Part of a small language model's weights.
Size: 22 layers, width 128, 2 heads of 64 (1 for keys and values), vocabulary 4096.
Architecture: RMSNorm before each block, rotary positions, no biases in attention or MLP, embeddings untied during training, normalized queries and keys, some layers without attention, local attention windows, shifted keys, value embeddings, hashed n-gram embeddings, a smear gate, an embedding shortcut, capped logits.
Training: a variant of Muon for these matrices, 7010 steps.
Each number is 128 + 24 x the weight over its row's rms, rounded and kept within 0 to 255. Layers, rows and columns count from 0. Numbers have three digits each. The size before them is the row's rms in percent of the matrix's.

# layer 9 attention value, 64x128, rms 0.135, rows 22-63, columns 0-63
098:130167113127141138115189143119150140125149141099105135147126081170141125116136147112134138096110141126098165114124164130135169120161126107162114144114127064109153127101143146108183096120152107
086:133139133118105169129116154109135154131095124157137140164136102115210151134090108127099144162140134126154126105137111130150117113119124060122118156137148154063098150143168173161105165089132110
117:142125155101155045147068117087149109093177097137162131104110172146124136113141112155109115104143118071095115160162125117164134118125132108116134118108163166160130141099146153134150126106115135
101:143120146112110120094142134102135111140153128145147127101083145144110085140150140157133101141128144115109109136154145146156134140123099142143133112163127129152107165149097093127145127086128146
091:101139134143101097187147098127127090117123103103142106146148138125187141102094114140125160120126121145145165113110139128136093142124175148141108193175129147150120122102120122105131165153074160
106:108131148148178097132090077151142157064153125074111111130112164126162150145139141103175111133139103110104143126112084092098084111117135143104121148129165112151134116138136163167123154129118132
090:121126160100164141187115106144138128131118161127178129145119119138125160118129122149131104112152105129087122141151174131140142118125156116122109181152128118154148099147149099106153137123125119
095:125117110107121154135122148145103107149131187134121125176171122138117126103173159116116101129125139127126112143121172112108139090121175145137154148122110156135139102149136133167114082134082105
106:111130123122135141165134142138076137144163117150166127151163134091135125142116129122125106075094117120113148172177139130149115135143130103132110128156124165091083156115115124126124122132153099
098:092111102139121161099153112135119094138127124177089126125134128152085102146155083093087107174114153096118089147120108158112124125153122130123120142153120135106124137167155103112140122140089109
106:093119109094089144113142147140120059111153113163079121136122094109107091134098095139115122132080094155168130075141139126069150141141093113157108102118108143135131141123154117121105117118134136
100:125118116135164142118114126140120151124098098125151091073113091134094128155148091120136172113134107179120154120186147128129161123135131156147172130129107104129121106152103118121092141128171108
112:136150137135140068089108148174126111168135164132157127113131083127164123142076121123132141150091170072131125091165144141146133161138127145110128150109113104066118114117123148174115141123135111
091:134105132154163104153103147128145120136123101132169158149168193139117133110156155151137116098119163152170123130162147126168119097094093140116134158149155121134162138153110140128092133124144108
095:153110144147102148083106129152115125145129157156131101123128092091152193106110142136156114146166100119140160156145110141106140149142125152100143121112096137129143098125110128088166161099129091
105:115102107134074159104129130104095144136139114127110082143152108133130141129131133150116113136117154135116154083064133141135119143092106134128136108114156104122168118139119099130097099129115151
110:128150105133074159124142137152089126124159150181093104148118096132139154116137146116095152109128126109116108077122112142086069116149154095083131117147114125112141151167152125141111072143136131
095:154145109108174128133140129153108135110118130124136134137109106171101121142108135177099133135123108155113110076151166122132134107156153153101125106137117152129114142132114114129082159172139158
111:137122125127131180141172131187099154175126164108160151136121108097121098092189187131110138107145128102111130131096125158141142139150119103115160188138104151105143113104150135128137109137105119
100:160132143163171157123111113108125119148126103119173107139146094165112165109107155136148099102105108146122109142115097138107131084117103104143127095122149132104123153114125140155132116174118135
102:155112106091147130080105105135154125131104111117170066141155102136119161181124095137123131126119122113107132113165122136142133114176111097090141151122102088079102144100116121079140126124183124
101:120137128146187094143141149121170195084130108097139150135138099143114164123130083127125119113092073097175174196155107105094126160120142138175134127147096133109130121113155119132123130138114146
095:129163130173120137125130112142133156112081165130078100094071124130173106102127125059148160152119131140096146085091071116128119185119138129108132091149104123122122115160192125125129092151124161
102:119149121135168153127115140135157160117106098147136115105144118173096103147149118117126112131168104136123110188099084099127120122122185117154122176109129111130146115126127129205117110141104160
102:159131129144121112085123081099116124105148123148136111147110122084137117139076129135130141131156181140200145127168103152096092152105119141110131123142119090147136137154135138136113063100096133
089:139141165132117151174119169151118119140109118155149144084114094124152103081174163140111178073097106137109150191132137107141132131158104102165124169172147143104137149101132144131114129133124106
104:152116103143135098116134078093127091133103120128113131135113122099091124116127147080147109189129115134128142082126158103146101149139101089131145127122079130126153142146115157097137107149133151
097:116154105100153135133141160179157096130090143162081114087126103124144152090077159191140097130134126159161120132142188114131116118135100115138131178124115110149091113103137115132139093141150158
112:150135131097100095131127080098104112125097137110135117087120183126145146085093137139107106146151103083108105111142102142157101159130117103192138093095137143142162131123106128116088101114151173
100:142119136123193082077101123133147136129122133106204096132077183171084172131105096139101172146124146115153096132145133132127122154147123138108112150137109124120113104152142142119130125092152119
087:120113133112093128104151122118128135157147071066156127152125133114118127148117143159170149107121113131135128083122152137139131163112121121161120097140119156125085139139141177132136122086083115
104:138146131139163180141110161097139102123143117136189088139143122135171098149119101117138103107125082153099101126138138120115136138128141111143139152190131129065145162140095130170153132098130143
104:169158148154140120122154149074164154131081151161123141106121130141107138123147133134113151154113164115068121137136109148133127131127091151145085111140145119136103117175142119147113106127148141
121:122124153106189105111120118124133135091126145097140109120145138146106177134121120117144110196132113139175163125103147087120088103186124125114131168135088118138104147151117126108143141111131084
091:117143119114151122086123118156117144073146152092133107135173146123159144144168147124150101114134156110110134083077124139134134162145122113113155164150110112121114117126138111112097101110141117
109:113154124072121140146168136151107144147100138149106120070123134123113170136155152147093135088132139086092124130114090128121130156129158122168086093102117097088112154121082133197140143117141117
091:100123143100138148142113143162107110127098101123142141115137140100129114111119131129129129157115114124127146144124162118137137097122178177223132141129122093138129122102146166142137076092122072
098:140143129142145091103127121134152147137152142115177152102119120150126140137100115171126093139105090097159134147148135109125150111164124157124129180121120129129074125141167150113139099109140136
096:091103129143130128164122128171102159153161120144156152160160127124132103119135080166131148062116138137136157162095085121143114096118156108118121124140135169163118131125159160123137143144151104
095:143125132115175085110088134106163135095156059128144159111196119098117163161137121140150108107121127136142145160122141121152158075117129144112142126125161099151133080133133142104116137120168145
107:121138100110115084168185093143095103124095143118104139102143173091132123102127121143159117133091105122184107102169115179091142140095104151100153112148134110126096157117134115127106135111106126
084:120108118155107137109155148136109112130123144094128117166125117101114141137156222168123131144143124107096087130146152154147106131123142152118171135144131143114110107156170117154137157115088094
# layer 9 attention output (transposed), 128x128, rms 0.141, rows 22-63,86-127, columns 0-63
098:111143127134116142117075154122111132112112095138150113137118136084120135165168124139128169120142141148147095109146087140120139144143153102097147119126095181137133086144103111125055118147133145
110:129128084119131129103136116123164137111151110097129122098118176117084106108168120155151095106103114113113116177145127135117094144116149199124147100121139110149148133165077118132172112160150125
101:184133124180136169129133081141144140161110123105096134130151120124133098127122144180143132172125188147137126126081136153131125136116128183148154148130073101142151127171100135178084124121160142
103:099128106114123116137151097133143148120110147121102107127152144113136120117145142126122133126117135125135129125094125122084137136145127101131097133117126193101154081092183188118128157157121129
106:112121104131157111083144119119115134116139142151124171101079126117109143154133141127135119134128131143139095137128144116098145082125107106095133089109147148155142163148115077154134112098155069
108:129124162122093160119098179111132113142121104171152131140145112163115126117114129159137127079105131114154101125160150107149151101127144128142152088109111155110142140136121138092134091168113125
110:131112082167125129105115148130118141098121077129102131103154128111113099122130115110089157135129134133162143131085099121113092089138132151141174139140111126136128132122083149088108119125136135
101:137145146101147128119144102118181136113145096148121151158110128116128113128105105122104140121145150150120135134152105132138095155137113111157132132179172113142113105110139153081120168111139115
101:128114124119141141084122128147119110134099109116108146131116123125114167108147117182111116153200133113131122093120121116122151110085155120101155126122142080104156107149109144125138128126126157
104:128134142093101117176122129118120135133103139127201121160097153120189151155075157122144144098132105174155160087164109113134086102117137119113151123094142125148129138119105114117103143142167139
109:120112107152123128136136093126115181166140146103153135125133156119153101106174149118143124154143145128094164127094152137198084154158113127103182139133138096109129141089107123109143152135106105
101:135121115147134109154152173140131142129125169130142145137142144148133130129097126166080093170115106106115098140080106133131075121120113108132098178121136165119130114112124145147160096170129148
102:124117141150104142176147111098142149137125088156090130120113103130085123115141121127159140104157070133102134157110129154082140106117094105105140132117086108168100170124138078099120106128145129
102:138132138118111154116099107118131149129156107100136080103144068103088134110116089107153116144140067147080115127096104149106141149159138099147118108149095120112108076109118119138153121149126103
107:119141115103118096127146142146156132103128118124145173143110120181123093125171126131097153107081144117113111116114190125140117144120111140130094124125126094129111078140120103142114109160103171
102:124147116152133157125145099134153138155154174096119130110128132139113108161112160115165178138117104134107120135204137114084117080117133117122131141141105145107101099120148165122157123133135137
103:135119153100168123125150124121157108143122093121109132130081138140092113151099133092172122114116138123116121146127152140125164158135096139132122161101137158130143092100081096116162141126106121
105:116126154145092136127090135125113137137139110164113130069120170125124146105156153106155135122115139114157133131158118148130101163121135128122137148127128092142125115141147153131177104097120122
104:112131147116112105152112115124106112133164148152094115121121142161153150149122089111101102137123110145156114158144103085126115115089167167146088092098117102121111156149095124113105139119096079
106:124128137158097144103128147118136125119099171141113148138134152138133154172117078119111152100134091121089151136139171110146124126154146128068099172129120123109143089142106153124147132094113129
096:114128135154131100140131150144101138101120135131093137112106130112126133116118138134150094160121108114124160130102164109072125137107154151144167140121100128141149105107111123102115147129120074
096:115135139116127153114114112115141131167148118124181128123133150122122077095112155099132130133116146161085092118114127114112145083137140117119127180102148107144130098119126147163135112094122119
111:157138119117136136134115153122135116145142121108159162130138113151095171102130121164127129102152156133142115189110161150127114140124122125152142154116153108124129121109065153084120143128125113
113:122111153128153147121108135109106132129126147109148140156101104086105122100126176106125140124103111137145151096129117140142127138104091131115129108118135129124111095163125156085134138140173146
106:139132130128136119135165142138135099130104147089116145162157164115133155111144126150102118151099118124079091114112114128170162125153155137151153096121099177103146137092132119114141136114181109
106:111136105109160107091145096133112112148147136127114132169141166156108100168102100118137123183167147130125113100117137134138134145126161121112145107078097172146138108116141105132132118105138174
105:154113154093106138175115147161129143145145120077070107115133124166141108144142108154129123132127145100122092131149118139089135114136116161115117162119172093128117132110132083158142138133151120
102:144111146149142137178117087138101151131170116116161149171159137132148125194155107104111148114127128101129130095113131131091126150163130145119069072117124121119121146143125143117112168138141113
108:139132154126137116129140194130130118101145127142116137146083101129092103148182104100107171116111158133115120139103128138096179128116135139082160139108114139179126131132129131120212165121128126
110:139126102138098153135107089108159171093120102141077131097170105105175111107114160113133068088132078126089180126153141158168127123104174131107165126142126161133147136103091109148132162137114121
102:114111108147143141109136116139126133080132172165116170105174063164156135123134133122115139128082146099125118167126087128112110097114112121126146134114124086130152107106117070168111117132158138
105:109117120113079068118151121152112124162126129137081170120144131118100160087113164123153158126098145131170158172132138149162125120126132146142121091111129143202126108133181116099113108129130128
102:133133115139161128153117145158100118100163135064138124156150161146144133143091118110178130069130140133177150125114114117161144137138180151146145113133136092129129132084132147130133112126114090
099:158127144145139135123131128149151138134129116149111146122077109151135092123102108142106152084143160145087127111153113135165139099110110156131135116140133125154114137057146143143133101136132174
109:164135135125142132172149157126145109177110115144092164139101149130116134120085110132142163123157107108102131166160157121145127098138141130153115082097162160129132104150120132130127163104147144
104:145116127151134135121122155117142117118162152116160106173152123151139081139150109122164120148134080128152098140143130123169138120154108096127165149162171150162143100131138090038114083121126152
100:135124125122088107117133152116171138097152147149088123151134118148141152114163135148127105083151185124106148140130113086097124129155105137087123128103137140096145110144099094106104206143138164
100:100126123104155096142118152154119096107153142131092098165145175126117132124129133131142182106181149126109151102112140129100124115107099098127140122123139137125185139116093143162122174172141109
103:121131167139151121114148116104114092090095139087118159107140108097141167154107143111137136118155144145110106091104138103132169119176110180146131144121153116100143143080118120152109141076099155
101:089138162108091126130124129135117146111139164123136095139096171152136083090126112168113135160071105138101092131162107149102098150155135142116117115148101176166140141096110153151163163113095136
102:141120124116126107106138156132143130131177127091115143122102100085116122169104135081125146141146120124059168121124119103169101122134126110188119114137101121127155158146107130104178073113157130
099:125143140096127149082109117120118149137128132151118138108134161131167109105123075116141141082102123139154185135099156164114130083146110118151115107135140142088122172122089108142154101105145132
094:142129130141129106130171107137149123130133152106108138116144126182124115084085129120119085134129102116093163142121161126145112121115100153163104138133157071134111167107159156135192129121116109
102:142125165127133126154111148140095125154104137147127132145129081151168152145075139094100157149156145139143140092118130122126158110136108051119116149143107141105113123099191137121083140105105136
096:083124117070118090139129187131121122102145139168173119115099127131132164119135116059117132092127080105123117132169123096124128129130132091112102120123184148104108120085146119082169119126096113
094:163131146131125138119098160119119115136142103137149145124106115161114127146113101143123123132144136125114130131176129128165122126119138149111158105139117072160107170155074072137129094107144133
098:133137155121097149162109126132122112138116112115127085158164138137154121101123112122127139110117135104109160136121117141157136162133146151165112173147108110105127097091141169098114145154107182
101:120143101131168102124160070137123136110140158086095129121109146096152127130150122096118121170144125155103157130095097141101104144129118128118112180157157105140109117139142102158122161095149144
102:118138161091139132161137116131129103156153167129148141157112129134144159129124140152170098121122124123088114126175156132139170148124128106124078137118142131132133132132186108171147147124119122
093:133123103162137120130119159142085125147111164107134108082149151152121141122141156139156118123106126111134117120113158117093156096109136139106117136091095142129169152162115096161138099142117127
093:122144134145110095150127127101130138116162140131156111131150144143132088146112135092137138103064119145117132170145114133128112142165091124165106122133106174146089156100137109136112124126124103
098:107125113163148137070142128124130129125153123120048132105156107140083114101186104133104110154138155093096108162098141155137178157145103133143100128165108125099132111143158146146152116110095133
099:130134147097130138112120155117139075088108114148107109128118092143107143151077117128115136103118110134167100122158104124065185116095140130132062122126110148144113114166158143148123106124161155
097:129136136107119142107098091122134124130138090128112116119119113113112123123152121104163155084146143151139157126176154121127189128124141164124145086132131087138135145146149118117102162086118105
097:132133094097155122099119148161114119115137176097161135130133140116164139138117121119076118143108193111169128100127132104164119136142158162139120123149169151094152097143128163157138151134099127
094:103126114147140093137155162122130106123094150144130162167117190158163122150144172134115138110125189125170130132169150102149114131109124154108133136101169132138122176138128147123104132108124168
098:137112153160142157122106106105108124142110138142115081113147153083127152133092130121157098156176112133143143138148061125127124111123141122126161144134126156114144167131142152121150147115147083
100:118114145112110097134107160127101116093095085164139117147142117117136147093143097135096081111145140119157141122050106147186138177135124135120132109119167105145145162132109097136096127120119124
096:133124094155102133126099128129111137109140164137150128125171115106161135104152121170102128143135133134139147117129105124129086095112163118131123110154100095124122149157174171152098116137157143
098:134142113118169130132165112127145120123113144098154128195133084120134124145101104147101123133135123139095131137096146112125168088138143127147130114132116165115135136110118097128076137167132142
097:150135114135138156110125140139147134126100108104146147134132124084096111106132161147153148111127153101103149101117144167128134133157092090111176156160130149149144106114171122140149131142163169
096:122128122096156114152137112141115133132165094123135113121121100114138104090143172132137110163115166135169098124120085141109141123091101127183159079131150142147119156114147095131105141153141123
096:134131125099118145091130118119153131140124122114172128145162123140119118144135117123107167093133151149125106133154078133181131107138100098105098118148140120103115149152154128146153115123129165
092:154117122140140114157141152158126134087117141134073125129127109146130179165138107161129132119134102104169147127141144133141110172114106137155137098146116151122130157139120109090131150160135135
100:108123140132126124133152111147119127104103128151088091119114154103156087150117125091123119151103099131107151072152090105119131106134134133099104112137095141139141141153184101164136122119131147
104:138140109129115100128144129153146127136122099148111116103155165158146136154128077146128122135150144111112101155134142113118129106159164127146129135145116118132145159088133104167122121114089102
098:115121125133110153130113103116117139125150096182137108098092081131134105149103133098156145117140132133182165131149139123086097138110110118099097160124150085149112119161124141140118112144072149
096:147130147136100140168119154129137136113127122134135126095112096101144164087153158144123137078084112127127149145140127122127131108143098136151102155171160089116112150133117151120119145144121082
098:109132093170152128082150122095140119117117144180193142138118119093111149106121146111134125124119116151129155136109140120164121150118150092148132099163086161130140127150125184107104127117112132
097:115150119110118127083141166112163102118089144138098104089097110126121130065108141141142091141132113160122127157136127119162128106105127111121175194145127143136117115126130124149150093122113144
101:114125097137117132131120075124132145152108124114128114117153150133171150108069146149146086135148096112133112112149122117158074132131108116180086120143152118092139119129129119123048087125135132
098:107125158120163117112145163141091095176125156113183114147091152162087141137143100136114191171132168123173091133105105112086124135148076124153097121110130094111102127153163147115125100134134135
092:139133151108115125143122133116130118174133082090128087143079196099122114129126129135145107129167110164128136102120155134138155164139144131125110134143126168131102153152134181090141148117104121
097:152143143144167186130105132098130112106138133124177080136111121146156094183149102137108101132151106131091103080125121109099133151134127113112123159142130118058139155117070129150139146118145128
092:128125143120099135105138110112157120162122130191119135098115093103107129118170149143088132177119124126087094120142145136101106124110074099114126135116128169135147123171118095113120148126146168
096:103137125104120119121123122121113120121133139101142127137184133101119176139169130125149097167116094118163128168106133121091116138157139096127109149130127126111143123193115120126119158124120080
098:106123101117120124099100115139109146095149147115158098112147108138143125143157155122122098125097155145165110098093108136105129168117109122114158182152088105124125159114149121122132094142111111
098:112137135115119120133120104127118143136091111129097151068115129107109170122100141131091139109131165128105134118117125123097113158102157163136105110093085109085088163134120168222143162152138101
093:134124147130180158134116096153090125162100107119177135105127145108112093136096121120117140163108075145153114118119138151150118128090163124168132127146127110173127137118148164136156054111117090
092:142137138149119162111125106109136146163120105117154179091106092132144119149135121132107087151070107143136095147140120125144136122143161158148127143144114116139102120129169102089129098086114139
093:128127100115105129130104140144143170153157116162142104147114148145116095105150116146117128145098104104145156157148119154125091131090148082111138113137089132159101116169151139104156107187165096
096:166134095148172131132136133121130117137104100122130154116166098124114161174131145095140123091190139122147160118103141101151154101107128113147143136099163079098111108157138101097101089140178117
098:129134131135134149142127109125132133120083130166137099135141148182140126089138118181118111113108131123188100141132141154082157125115121144082136136128148122119106083124145120137068186136101125
096:116115116170114103160148143116134124112117129095140110145126095124088147152131188124111112174152125125101070132145113101156131179108150133095132146124127118166119088135175152119104139143114129
# layer 9 MLP up, 512x128, rms 0.142, rows 0-43, columns 0-63
105:126165093148150108133108178154091122111124178110155143144160195101126142166102118078115146118140136123177150122120102115163108110140122104130105134132150130112137119116118189087139147142104090
097:080135135093166125143108097122114086119134112135114111151101095108115143129220116168102118113125111152075159101122109127153109090080132145158114133090138149138124138128164123099097111130154110
115:081101110151137142161090159093116104136093190136165129185133084108107112149100144112101116120137098113118154138157077122137118142135119130136138134120149107110118127136131120159127158091106153
096:159158101178075128155112163113145085147151084127120104139078120135151173109121088116104157127141114140158118159129173093159122122099156127093164149085148133117133149106107105148096142149181136
098:104132082150143118125111172087124107071089100148132158125110160152142103084148135124142105136124140074106114068107113158112093154087109175094087106143113089087107120108122089095112088125134102
114:123170140129132139110095141130137152104135136142153132098078189137170169113107127163086125107172127107132082129126116142143092084133143145173124160124120136125144095152103150123141147126118153
083:096154148146131140114153118095153123123128170139128082102128122096127145114146118138132169152131129141077122091137159148082090105106154121133140127136090126123109140121090106155146143137181124
107:158117125125159157134102115104138112134109120128118140166102094113142110161138132104082162155119134118168151117126091121131138149122115110143103107161160108146142135151135138099102190144156129
107:097138126129131101129117148125147070110158135133163128179103131178117134150145142164136186143084132148131153111164154090109118143139129108083095095184142163116137159118124194112140113165101161
043:150104071122108116159100183121117181138133134077127160132177129100102126107129169135139099125119152118099139166150131149161141142123116147091122127118121159157105140100146145152130145152128154
103:134138072134117127149121135145091125155135142104132106123103112123145093089074142127095149124089116109139123129100132129170118126141102114072104132109153129070094153165127123127084115070120145
105:129156126124148081151179157120106103104118130121081127158103138106141101128153128131166103157148113123112139131121103137151126085128172138150121097155159130103114108096095136157171120192146134
098:153163126124083114063110104155130116145126109129125091135111150135120142119127168113152132107133135107099158131113139142137083108160151118113115119162123146096159163122155083143117141112117136
089:089131085112105122166132138138153141139102088137113143115122140107172171094160059101144157135142136150149157130127150135127149106145156136117139161108126156140113156130153112142160081103114169
081:136166096092140113166126098142088139105103136080077137099145129151107154116087120113102103144163109101156091116133099140127141150124097102102129118153097092169115138099131114095152121142121160
072:108131113099088100111135125135186084187086146096083137128166143106147160142124113087149107136116118131127178156178124103129108153094140142161154120114144134089159133114124126117140135147150098
100:111110177092160142155131112129143095135127102129143115105148126122119088112173118135132113139133095114129110084111096123153122119097101157104153177126136115115131079127122121162130147180132170
103:125151135126158131101134125164098144139102101115063130117110121133128116139111136081113151118144143117120089170145123153152064106113136143147129130122067124145151047088084133131115097106126127
092:133139132146134139146118119118124120135129108129125159105135120124141101153125121137117107135175123127140100111172180139104150123130120152104115142104092110144163067158148137078081150121120132
107:019161149203154177162075164247181123123105123108137086120122124153115134122127133111142140134126130156157133142153148122142109129137134114129103127120122105122136108122105149135088121144126117
107:152133102140133105118097153137124118070141143142074126106164145097107151160134132104114114129153123144138175076146131107127135112115125165100113123108124115106119125180135164115185140121139167
127:157126161158120131150165176144127140151146151148152141080115114127092110096142101128134097118133157132147126158144133112098140152100148104174143136161140128126128106129108159148109144145079130
110:093143157150131126156128140130155124134086105094130149167101154119100188151141086126111140136132095110146110108109094114090155179144147112129110120075078138162128115159139112104097129170131103
088:149075143130146127114115098145146154135148127117118099178133122143107104110128122125112106124093124132119117151115141111100136119123093195136126074155114119111143110130154067117148110139103104
132:123152163165132169089108123161111125133137116150143152153114116148124189146131094120079101129145124147132113127150132160095112137124165144137124119121135105130155105134120078121150146134146113
118:118118159151166150143120115153137159183098149102116153157127096113118142100141157132172134103125103084119142161092100147145127088114133145133103133123131150131181152095149115176140131157141127
110:097119123143134123142130094117119101152146159100129127156136106105119130116172147135085123112131146083145151135136152128137104113161214144151161124157122176110132136160148120121102121117093154
033:118114158109113177120140187090154116127122125121138151135165120128128151136136146141140121082130127117148106125124099097103086095106112142146110099131122120101138147088135096139131116183073158
117:146152132132102120142142069074146124121147080119137114124116160115112133080151151135139141097135146151119085109179153142071103097177102121142174102151160124134177097151143157123119135159147145
085:108137133147131153172133176153171129134134128140149141129146115141113161147127142199070101081123144101118098112134115119123131119113177126149104155149124119098097109095125104119149081107132122
102:083124131142109124108093082109092156151172110112169121151136110139086168096123123113131069136119123131119150082142145090091128131159125096107093136091114132142101123090133155125140123118122135
100:086150147161124156140112144141121103143150136163081104136135120117138138152132117137146170120145104198107112099117153117152119143181114161165166154096121167117213110108184153138112108138120117
079:112112123161124144153121175117131125086102142154141112117155145105163102125148123111122142140104141147113102104121174119121123092111109119112152165163181141191105094076134143116128136141076083
103:113105134140129172140142145139147123126106135152108124140126111111129081159130085115103137133186129139115100166076140130104109133128117140127096141114150113089161077125127170160122127128112149
096:100160145138066098171126143141097137111124152093106143080146104171125069129124129099130109123109091141117148113129126119129112111114102108120107150120100118170125133106092126116157113106116097
099:087160111168150107137087145085147140139138121101120110186124154141142147119130143093160101096094128102113115139108124098130118113131133092116122121115125069118128141131118157134138122108135134
097:101159153127148086123138144109066177113139090130100111111112112148123127144093159150116159136133075133137126129111132122153145150093160095139100160150123149093145152158131107110146116119127126
103:082128225154182103097080151059149238128097132112149113136155143120110137100130121123108125118165144116151135159126106128103106145136138092163147132144153155146135102145147142159131091134106120
105:133157147149107117143137162091154146155125140093128156105130114132124089121077169091109118135156149112134117159101141163155127078116144125140118145166132112145132081142085073097135147123088118
098:101108151119125105117117135164110151138139139117149110122150103121168163156123138116111132148142118128155083092111117158087135106120088151100139164128124131190141121125096198155138132183110135
012:140151140159114157168127097124136141133110155182111167110115131111179139163139123135133114119125152131120135141131117124186128151144159174145149133145122081098155141185112106103144128130155110
102:124133149104119140104140144142130051091101161135138140089070130095107115125121135090113109125145091093120148124119110121125123127147084126141147126130168146083125107099098150183146127109150135
101:104129101156184157146113145171155092157138114173101103150135115115167125139155144121139117098139123111112172166107150139136104143149121153090115135120123131111174144121117147107167124107145138
090:148115170130126151120112117116129105139105139096146141127133152139103100130148106067146113140118138182133100106150115128164125152125110120181089154194094139111139100182101140095099129115128129
# layer 9 MLP down (transposed), 512x128, rms 0.053, rows 0-43, columns 0-63
091:117125124120110158138133101124134124138100139142158083156133114103130147179137115070128142110104105131143131121140128133116161158130103128159146109120142154081110086118131116120123130138088105
094:171108106142107130093117145088123125152132099091102127155090122146144187147121091092115141156095102119154154173094156087100136114135124124130136132144113141152118145127101138096125116139088144
110:135124123120131206114161117160140114137134130139091144146139099134152117124158128126153153093119127083148144155152127164135148113171097111148086138125117153122155113127081163133127097112148136
096:112112100095138162120174102172139118127133174104130134157134116109115090188139150145126159137182090071147139161132131128138116149153111115148175167143119108123164117146099132132151122082114125
102:145049159107140108125126111076151147124153115104107135115130151139124140129140132143094138155138140138125148167126116094140159147137129123146139127155138175188134176124105180159133099134136121
127:124108131119167104117131142167162126143108176131095112124153132098138130114087127180110117148174134152159089161138100126137093107104120128078103121102130151109154135127111123142122164107107175
078:111142122149124120100113140132117103116150083132156147141144091106124123112093160095155130094173121134111114111122140079121109130108141135092117147137092130150087110141077154154131121083180152
100:104132112166135111142160128086117126155106149123116115149122130116167121130106122178119172118090141128113131113119123179101090116112129126122094172100117132067134133117156095140123144108124154
104:114118114170106159071115150071125178180092137152155099138081109167123112123111117104144091137145131126136138127126147148117115145114125121093130091123150121105162082117110143137079164097112136
035:153133142107051150130118132122105122118146096173127126111134134137152147102146108083140132115094099119099084087076107116121145143140092124120125112177154090113107127109142102103155124143137118
119:111123154052141127122135143121147119097111145148110137147130142119111150175126101098135115174173122133147127134142097152124124150147144137155147117174103150152151093115118131132148167159143120
102:133129138089103102139137138153128152155152128131103080129134147101184098130121173140167127107108138106118093093106162153085166130095206120144120152125112164111110100111099122128094095156119116
109:122076120155183138125147167125100154113149161147149157154125082099129110105158143150124116115151101108125110148165103133094117120129177146114135171102128128104147136134130171150150090092128131
091:123173177110135149084130112093112119103148138131137078093141109111073126113113159132103123156129137108124136135105102106097097122145097104143095111151134122146156128136067106119079127118142097
075:128120120172148120094128175096080125145142149119109106165124145150128113112145120122172138106117138113131148095081162158092108128125152134084102173121159132079130126103142128160127093116124108
073:139110134133135123147142140092124118110074114127091129103112146115125100122115167128125143142132119122096151140148106120173108148118122122120117099163114100191116109174113145131107079153102145
105:159092079097126124135134129108178120146115166151126071136130147191128125116142134125136124122131123106159120102111118122130104173122116124095157131088140109153140106128149099137153167169150125
101:150088130158090112084142110111144100151141128112144119127093115116131148160180114113139111143118133110122097093084128040110102132146100151112152119147141148091119168134130133134149128125165129
094:136101102114080107118146157114125199140101137133132131115122098170163133120113155159135125161119161105159166104143120109095147117135115142135175139132071138171136083186086126143120122104115173
116:232055144050115057086145109087096099155112123125121147150129119094148134137169117137092117138136079127114126156144125118134163143161154144132081134136138131136138131097126144129169130094112135
095:091121109164093135135160145085133154151132101119146117156125097105161141093134139112136127113109159092141121119095119159137120150088157101120103093123102085156144149105090084122113121117135102
129:121136118145108172136192185139078144135134131158136082117128111177119130141119174144148155170132137143167146115117140166145119160084092129135136142080135126110114152117106193161133148126108153
103:129122130101125126121160152073150176159119161142106136130110085145114094126110111139134164124102100113119128086125154129081123142103146127100107068108159165101130102124119090118108122102112143
089:093129110152107162169153144109139127132100147148119102142121128139109133122088128069108102187091101106110096095152079128145170090131134157141144119127145145155120117137173106151131109139142108
147:078111136118158134139148139156150142133088150118148132128121123141099120152102155116073100075094108130137143102182154180105110102120103142106114127115160107109119109132137110100122156110143131
108:115144125136100141092183123146124149091151150155128143124130110118136121119104183133150120101132134118142139091102190102119121164113127151137097110138105121104099121155115102090147112150111159
098:160150118123156092097158129146095093124105139136142155147107138086131154136142143112185107155126098107117141097094110141118111128107105162142115113148126085129138135145091114095073160088130122
034:183136109127133108125141097153133120108130069151143122146113127139132127124134124124142145142094134060137104100121146084159121120116125139137156138161117103171155111132112109138118144129132137
103:144136098107134167118139168095093111127078108145124125133127106160133137144126140101147158090150089128121067099134141184100127133105116120128156130124129106131128152140103128102113142125149143
081:128156155166123181103120118138161133127132142141113109117128120155154167145106138140117132129089172145180124141085135120120178156069127103115109125158137116118125094146127128121101132148155145
100:144128141093164129128123170143181103084093158150112104105112159122141142159132135102108133138163163124155124174150099107144091089166124145125168141133117153101144133167144143125116122161144130
106:143121105098079107108137149105108137136108100122099124101099166146101120097142099125136101140128146125108101149183130137168159106161126186113144107165117148127127132135091137118106187125140158
073:129080128126100147128185136117097119119117127140143140139112178122130091120115090139112118114147124110126117148134094166162123093100088132089148138111158137146117060097144166161161150126137111
107:115160109121159136131146152108168134117110138117132128113118120149090081081129112100164154102148111170137160120135127143127090125123162131145155179094097140139121135123186084096094165136105154
110:123136128092110176153157138133118163151150143141161144148096098144164117133121200111115119116119111157146101122142166092116154145137100121101147152126126153102092158134131139154128104103138172
104:135136160125136129125131106119139149100112123131129125093126122192127110146115118164126113175110106100118157076129165165112155152144154185140163093114058166138088099150153125128132131147126108
093:169135129099100158107082084153157117116158134154160185120161177114125148154137123095146112101152170114094135112104083115054100132141096164123091113124147101159128124117135143131114122160134112
101:196096117090145071129101105170121085119152123112094126140137160124105090135135121152147105143127096125125126146155120148176118088121126150140109164104127132187151151111106134143129197095140146
100:119110137137125125144185141097118162171119130155064106146139149155143135134088135124149112107129118101142153178119120158133132097111114101100125166151120095171094127132126170119154076107137092
102:110111130121170122148156153113095135144145095134135145121146141157140114104086170131157154118134108101105124149104114165128121131167127131096123167137134111077095161142118100134100126119125124
008:109138105135110153114160142068114132135145121108136112117104106120126125109112163135117100093121167150114153113117183160112125138139086142126130103077144139069130117128141094136085111128113176
104:104126118149098089152114154150131121143159154157134136125131078157084122126131143100112124100138128118125152102092172136112089152078097148109147125168132151153140116165161147129121082089187123
107:161125175121064100109095100058101119100127135124111112132149133142112108125133140134140111141159157142124102106138119080135168139141122093174104137117103121113080110131118146128126100161105160
091:133070101143107143168119097148220112142106129131124136121116138127169162129108127085156140116120122156153113098130106158132119137115082143114174130159147132107157124130079131101137112140115147